Part of a small language model's weights: MLP 3072 SwiGLU, vocabulary 8192.
Each number is 500 + 25 x the weight over its row's rms, rounded and kept within 0 to 999. Layers, rows and columns count from 0. Numbers have three digits each. The size before them is the row's rms in percent of the matrix's.

# layer 4 MLP gate, 3072x768, rms 0.0413, rows 1472-1488, columns 512-639
097:501517456474480480476518469509462502499518469542472489505505538519488495470523499475517503539502496483491511532504492505503533481436466519509483437446489473487482468469521513507476466508525483479452457485496468455497480511478508498524513553512536449476506530525516506480431531487492478552477472499435474494471492517491515554473488458477535498521510498505511485518488503474499501481502
099:518535477475484497516478522496486534508480542501466498529548548540489504449488527469489494488523474470485477459500474522571483480493493485502497513516489490485483456499526461513482465506482460500465520471462497471512484495479506514509522491448480522502553506494491497520474510525512518476504488508524512552530512501504472496569492502472507512538453526468501519521502488473509553523497
106:477497452491503553491509477510483503548469493542465527478454483471506557516556493489534509466489491467503509514480479514520546513515500521484497491490517483510482532507471445537509498495435489495478531475518483500505443457496447507490469493510493507533506506510481468509491544503509457456497489508497477475507484483527518506497493501522501506444493506479492501504515509484514501504496
097:512481461519495541497475462488486530510473524523488492503448472538490502490511525483471509531487480467513465517479479518506501448535497523491527505495485518501551521494490497515519517508490489483504484498491484503489552482487482547463513500524473451519484491494460491515505500513525492446493502484500523505506465504462478519479507539465517505512501456515517566553536498497469527506488
095:485537521483500504532525527500492491481524488480510509538465514501460516512520484503535506546530454509500478525504500525485494524473496491503484493507497482534504480542494504472527516535508492469447513539451492474465464468536471512495528493487539508473467503470489527495507466500482548480476478449493477502462555509515493463458505546488487491502483534525482503494499513543498509502463
101:525482470530534515497494484492540519458519512439532469506466513524499559490525496512498504513511452467476488515510529464497534497492492494476505497473518553483468494513508506518477546509530476503458470514507516482513496504512461519484515498488521464468466494530513497528489510470494526485517504547495463497508485503474479514558505506511494478476496502507474521570491500517519426486548
099:512475522546485520446525516515509490451532482539473471499486508480475479519467534472534506473456469523522530511493554470501512449500499502493528469438486490463471522500515508496517469486459498506540459492482518482498498515510534475519474500533490500525530465502530514541481513478492512514497483473510560514476505491465470472495476523431486539525503459465516540473516480471536514435466
099:510497513480454523475524514483508523518482514482505507483490514553494478489513476472505505492497482461500499523467502522527463508487512470430511470457524468533516517493504502552511496538489510524512487518486500476521502526501537502482500480519482485497484480462486527494505487481492487496532503503490493466504477506486492474519448518527496513539518513514518447488480502501523470502480
095:494532527485456507500516508552478485569449522490455482481464453509528528501512528530513473524474508490473523509472496495498502473524496497498502536498462484515538522485545480545511492507484534497418482483529517514503493492495483483492467523507462507512510541495485519534525540480492519485480471505497498462493492466479483509483474479498496509462506528461498497531527515502493466486488
104:503540485499529523482482526485505547516553481519494524480472507532507517503467501490517485487492496502506537503531508518495488519509502486517515507516525501511461495500499492503491497508513501497469469490523514484467481471511516523513532505469464538494476469521518498476527511437492447543506532500488497484517470513488479456547483505505517524481541495488472525490493506518518518472506
102:507503575532489499459490559499522470524491510512531526502450473525462477496517475552502449510461496519492515469475536520576500490492456489514524492497502510521492554443458478499534489482509451513465507476496530495555483480480505458498527487487518523527509550483516506503496497544515469520487452530493505478544483519515481509482472566525477499499492500509485491503500473510492514514517
103:513516488525459526480545495497475500537454555507455508491483507492531526485529507518490507492499514461519518475496507451513472448503494537498498473551516438543483478518539453524435456520492503482501471476471465489438486488504491489548461496505486486502477493459516500463531527498491475511490500479514516477492525479478495528475460491512523457500513470504452522483549459481506509489500
097:523495513521503456493474515478466519495503497522492530499506552523505509474513485495519492521485461458477483473470520516462460559489491520523508528524515536511446496499508462464526490459513508464486488505463485484497499460465500503496538502470488498479508518526440528473521522489491489488495551513501542531480495550467494514539497482494470517499498495513538521472531507513483479488482
098:508456502478532459505487478507502512498481471515517474518509458487498479515517480495523561471498566496481472506518471506479539535520504556495499476517526499513460507503453521515480474525523500487441501530518493498524496539514486498501498519553486469491529510436506526498510495538495494547513450475520514506499539505484481463472519505495482506471508518463510506506482486506532535461534
099:497544529506514524537494494523486506504488508485492533499515540511498486496486513500501520461442428480495495495461501495452523515528470507509537523511538492504490511468477488480508496494489471570505491503544475494501570514519511540496499506519490503457471537492503501512511485513537523510468522517477499460509518503510504479490502510490503510510486521511460501468469491502467502554472
100:537513489485486506498476489495524489494472501474510504480512493531505502518547518475492493475488501495481496533485519527499480565519531507482502545523552488517485469474524476462492563510479466517510460479473515504483502499523522526456471538520462529514524507464481509511476487493535500471486495511537524477529464519532501433532457489507512500445474504502486531519494512482552485514527
100:521494467520517488473506516487536476495504500484506495527500483490518483481466477484511519475549490479447474494512491534475500525508492516491517517421470495521512474504487516513525518530507485537510521489500462510473476495492540504533508526512512451496513486526455443485545513517525480501543467516500522475476499497495491468482508434520537543504506481549479471495462440508498498465521
# layer 4 MLP up, 3072x768, rms 0.0389, rows 1472-1488, columns 512-639
098:507491491550454513470485499535507535488511501552495490531494509520511497472537507498497487483490518499467521514463556501525524488481554544475506490520479490473534479503523557474526497518470513460487505509520527520527470501454484425467541518450518476512494503464524496509512508531488491469500474503488520492489472519472504510469482536446518523496522536496508506497506468542512455496499
100:522514506538543526489535544517500495467515509478545516466487524535481494506548502482513492493484481490529529463493506515506472452441481484461509507485492533519537476495493487487521496490547494441505508538512485456493474522496492493471508488508521514516532462487535540556549502490460506510506495461535523510518462503507525454502520464501541505493540503468498521535464478494509549488490
096:532492486530491493496474555500510496488488506495533498463481544531523487425471533497443560455468528559483492509539490516528520526475504505476512487525488498501511483511484508523516500523524507474509490469497500455527498507483445492462457492519520526493432504490514497499497519516509514523467506467530527526506522495506487519503502494509495521524456494454505504525491474460488490502475
102:503484443495502476487529504489451501445475506510522477472509472482458524510500467524475481506499487531467433518487522509478514522524478435505472474484502525524470459484510506503489474511510483524448522556473522461498500494487502481510508519474522517473477466553508516484502522523493503520497500494516501527500527521489521577517510507486514497478515523473521483521482544425497528492477
099:473479524503544516486498503487487499496489505550530578514512471491515526486503518502507465482470458452481498545529494495521515515495508488486502508526509485476464458505493503514537521517529485504532445445536510484483542492480537506547504504537490490462524459505499523505493473565553542492504479491486491499485544499513485504466520431502527504511501502494462496503536555546471495520506
103:521537516502518533508499511513448499481535507497481498538522537484489484490476523463499510470524546478449513477502570547520477447483507494534493483494475496438482542540498542498492522463498494487534502447468519465513509501531470451523497468487483504466481523525474487465482485501518476562481476516492463509463491503514496471492537519490511528526481514509516547489512470533496463461510
098:489470517534511490487511495503465520516533482496477500519465503534553509476465496440487486497463499484485484505504474496521519530483490466475495485503481448415469561494525527482504479572502500548526496478516512492513502512522454511466498472536496457503477521519536473519446504475523463503485498442520483524455515480535482522512516500489523488528493565476505484524496492467511505484520
098:463465499512502524504490483494475511490487485526514540497513495523478527501490507512477504468477532482496518499534516488515478508448504539508506480531510461510478512529491472515512526482460518432544445499504516500497500544512531475498518518500524512497489513510478502568487528523516503546442516507490505534481514519475482548480516519494483485508487499496515531462500510486520513499474
098:518480509461493501486467489547490480491500512475464460541502483474495457486543518499503481512480497530532467481537470494496465516498480516482487504507480454446521540491497508494466500477491532538506476470532491528489484509514500506455499488535514521516524466472532501464482472498482494480510514543474553514555475486505495502514470537483477478516501495509494480534499553502511544549532
103:504496479534515547547525534471515515510511444475550530476443481536483490554425523447512463434571493484517500461522452504528514523481458487497522521454505506529519529517489520517443498510529504493455527496499522503484500478525516502509507500499444490510491487544490475504560507486492469515522512487482485482507518429509520504493454522484491484483483485497495508518536501534469495499484
105:477493504490461527521540515560490520476499496499488468559488482497471446493531488518503485473497478493494549484508497526503485487512528471520523482507497445485490496468513519509492470498519493495506465482537481491472496526531523438505505490492498508461538470505491486524475503548528476499509519562511554497538494477509537499471487497521504495560525483505543501495498505538504467515479
100:445484499471488483494499522525487515494481499509464511512494493450471549482484506455475525473497529525505481475495513551496523519444491507501513506479517502510487519489509502504507500483503522501488471544482534502504497508542533449511491523527443456498534516481474440508499513516494512509475449492510558544474501465483460476524489541512474497561491507465538491506454475509482522525476
098:521532504537516461496466495447522485527518505500446511509487488534563511502518491463486522518469485479539548484532452495520519506528499547497493515505503525496507464505513552499473517479481502497504457477485466532496495487479478524470538514513490543500493510507511478516512514519494525484525487471505485505459501494470506513455456483521516498484496511509479476449516462523520492485500
100:485465524475507499483490518537509514524507512473489501460501517516482524490493520518503486520500525473504502486511480509503538450493534516482506513547485467486505432482524529506496491494468513542538496482497482530490471477501480488483476492500474502495524481491563487498474500467535533515500536507542485472499509556492553472520508486502511504514505506497484545449497482512485517507454
099:524523489455465552456476508498473480509486530498501472500547485526446500503470541521478521513457493514512497499505497520490519468515491514507514475501539516484507469505455502486478504491480482500565518517493528510522482492516489507462487444515480503517518493470550525519465512524491485507507499485547526502522456459492553514526488521479506473493526521521539509470487483501487535482541
101:500519447527491466461490525473510479443469458486532537512483476514523483490488447491518515435519512509544507495526489549518495535525498516472480497512491501469465447485475455482500498464504491507436491532569502481528496527487517541487520547490469527456514527468554509498489508481553522478549520491512474489514513518477545479497513485463463481466471459509517489538490505510505526476501
099:534473491447501467511498468509496519506438528479493494515499507515492513494502471464437517549436516493508502486488535527527511469460481522500493483492467462508517506510509498507504508502495517500512505446491495494483458517519548499520517535494500524474499524484433516525501485489476529537481495482480520486506465517487500495502474511491532504508529535482512541486463534531509501495501
# layer 4 MLP down (transposed), 3072x768, rms 0.0264, rows 1472-1488, columns 512-639
099:517493541502531502513518495488545499460496512488501513506499513493497459515524502468472526474489517523508497482475501506522487508440490488465475519526522510507507530487496550506511545472475493487484501478523504507488478492497448460496492468491511530517518495469460503507504470526476479504467499467462535508490472496511519526531486499514504494480507457482491448556476469527518479480510
101:575516487524511530477480528473529508466518564476523521473462470516514491543516528506489529515500519491500522494508518516514477434506531527495507500533477551505520448498492548485515521507503480520507519455498510524506480513497492521476465525543491511522464503568520483515585504485506515495468471479478522519517517510513497514487535481478548510475525490472456505525539441494525491446487
097:539500475448432519472446495510469494476520542528529523528478508463506519516569491496517494472521488475467509505524491528492484515505522499480471533475517521485484517530481483532532477487487486521493496470470499524507493523488530519555529467474494488501515464529457494487495503510519489479508487513506457499494512482471500519481501486479506493477467513495497505491514506467482504449514
100:519498505544503478524478492475454482478492477483512454505503514450533492486490494496494528533493440483480453491513512500443525486470541439503483491475495500475486500458502510527521533498502493534528607548534504503472472481496532459488579478463525500509544496507530512455488491476469512470494470503497481553519518482536519529493478471500478491523486520486506457471444542474542489455444
101:504512510491522505556523505496520508494538525521517500496497486459490464501507485515487444482444482492493490504511508518474520508522492498537489532497511499504459478548469461462501499469480540468490509526533478480493518487520454494525510469503511467483440446520525510462500519519492557507513515498520528447473445493514532531483499483535527470434479525514517454529514542516481477571492
103:517499517481493539509526475535481481516484479524504489495510516546480504495422501502474494460524533501489481518522510500519484500489506444507494471499471497479550537530467495480497502450507498538489506532514506527502554492480477490504483472503520515474501486532473503533534474488451506503501531489491476479483529520516496441529495477488511517516502487511513513495525446492505501485521
098:514506529473486512477503505445474499459525494515528503505479510476504467546475473503535501494471489523512503511516516506511523470466452494519542495515513493476493451473510542532510501516497506521510494460510470489553507486527513523514461494465507467531493486552540528484509474524485479515494450488481487539482456544487476454522519474496466511480491499507538526510479511488501496491503
101:484503440497516524510469553559521467501487449505491504406515523518491511480485507493460530481517506461537530519497512483497469490494477506531462479555486480511497477521451487480535555469491517534512498502476504518468530470485540505506497536484539514520487539472527518522494522504470510537495508515491514506472486482481501529516494524495459496506479502487485535474491489498480498472483
099:478511513480476508505492531471502512483486510506486495470468499492508473515429506499458537512499524463468505521476468516510478501514498517547479531519479514531511469467536528509500529478496480545446460476489474547516465523518498485471461533484478522479500480499533480486530564468492481482485506531535493521516493507457467477505455492499495511509490552624475501498536563480514473514487
102:509451482516499505501485434490442462475442519489510493538420517517492503484438488510505521521493527542509504518509560508517497492511486500468469497511504481498511486540469506511488480471524504476482510455493484473516501507468480506507497515466510533501552540497538457508509529558460529511492479511441504514476541496511503483512524486472486492467511512457522471499515480526529532533546
104:459481511496520497515494456498519512522526478502488460552526501540527505475529497525472476527480523487492502525545509544452497533482507480508493552499476498491523491492519498537526506490527520502498487572508561484459507501544487511520514470483498521474486487512478503498472494465478522520519493465500522501508468548500506464452511495545502484497498511530502494478487506531474503508537
099:482501505522545546493510518513466518543512476436514496509489475443521477479511486514446497505484497518470502466467516478480486516480488475506472502537514506539527498522512475533469524478507496533487539442533532507488561508541467497501503517529535528534526501530513520500525511498453508503505494486528501529496453505490482519462509504513508451498545521457511517485485497490517504515505
098:535447472533487450519488478541502484502506490502466516492513517514524455527524486495489500511486480486491528506555481498493510479472463536515500499486523493564517472478486539493525492513453484487487515449521499504503425491509507494497495505554483511461545501470490459547516538482529512506539503533483505533491491497511494493440481511525485534531480551504520459485518472552566469510556
100:549514511481520466520456443506507502458517512468515511513527485509444529479508464479493538464489500488474506497515493529512522518504484524460504524482518521446516431472486457512451463501488509494519469502493462504531490512497485476505493514488479467509488555486478487469523468503498516552526477494521544445503544465479484452499475521522504480504524502469470479489467514488471504517486
101:499480505514473484482458522471508492490496519503462494529480486524517489487513497503499526509463516515512473464504472507469518484474500493497499504518500526517478491514477470556512516496476521495458502439563516526481493488524525524496505521490501497486507516475500516500488509483486480483516465500527510505485502536505515492502476499501513451504515472518470497526485487494518484516519
102:494532506478476532493516475500533490466487483487484522491484506461528496473498492484483519507504500485502525517501503535554490525472514527512494537493491483511489463504501437563481518521498527534488554523534464505519535520481543472495505527475522570525548548516518481500472495514491515484580493505527528457458486508449486461482476512492527538515490489490491501420479506504461480467500
098:543531513516518480495531471488499511505528515496520481460516502465534528497447451466456508482499536476503490511482519517491519504510553505488481513539544538532534469501503487500520467494497534491517474504504507541487506493508491496452476469533505516527522511475476517486519509522498547498522510474496500514510515448482496513507522437473443518492513507523418487495502469472544534550523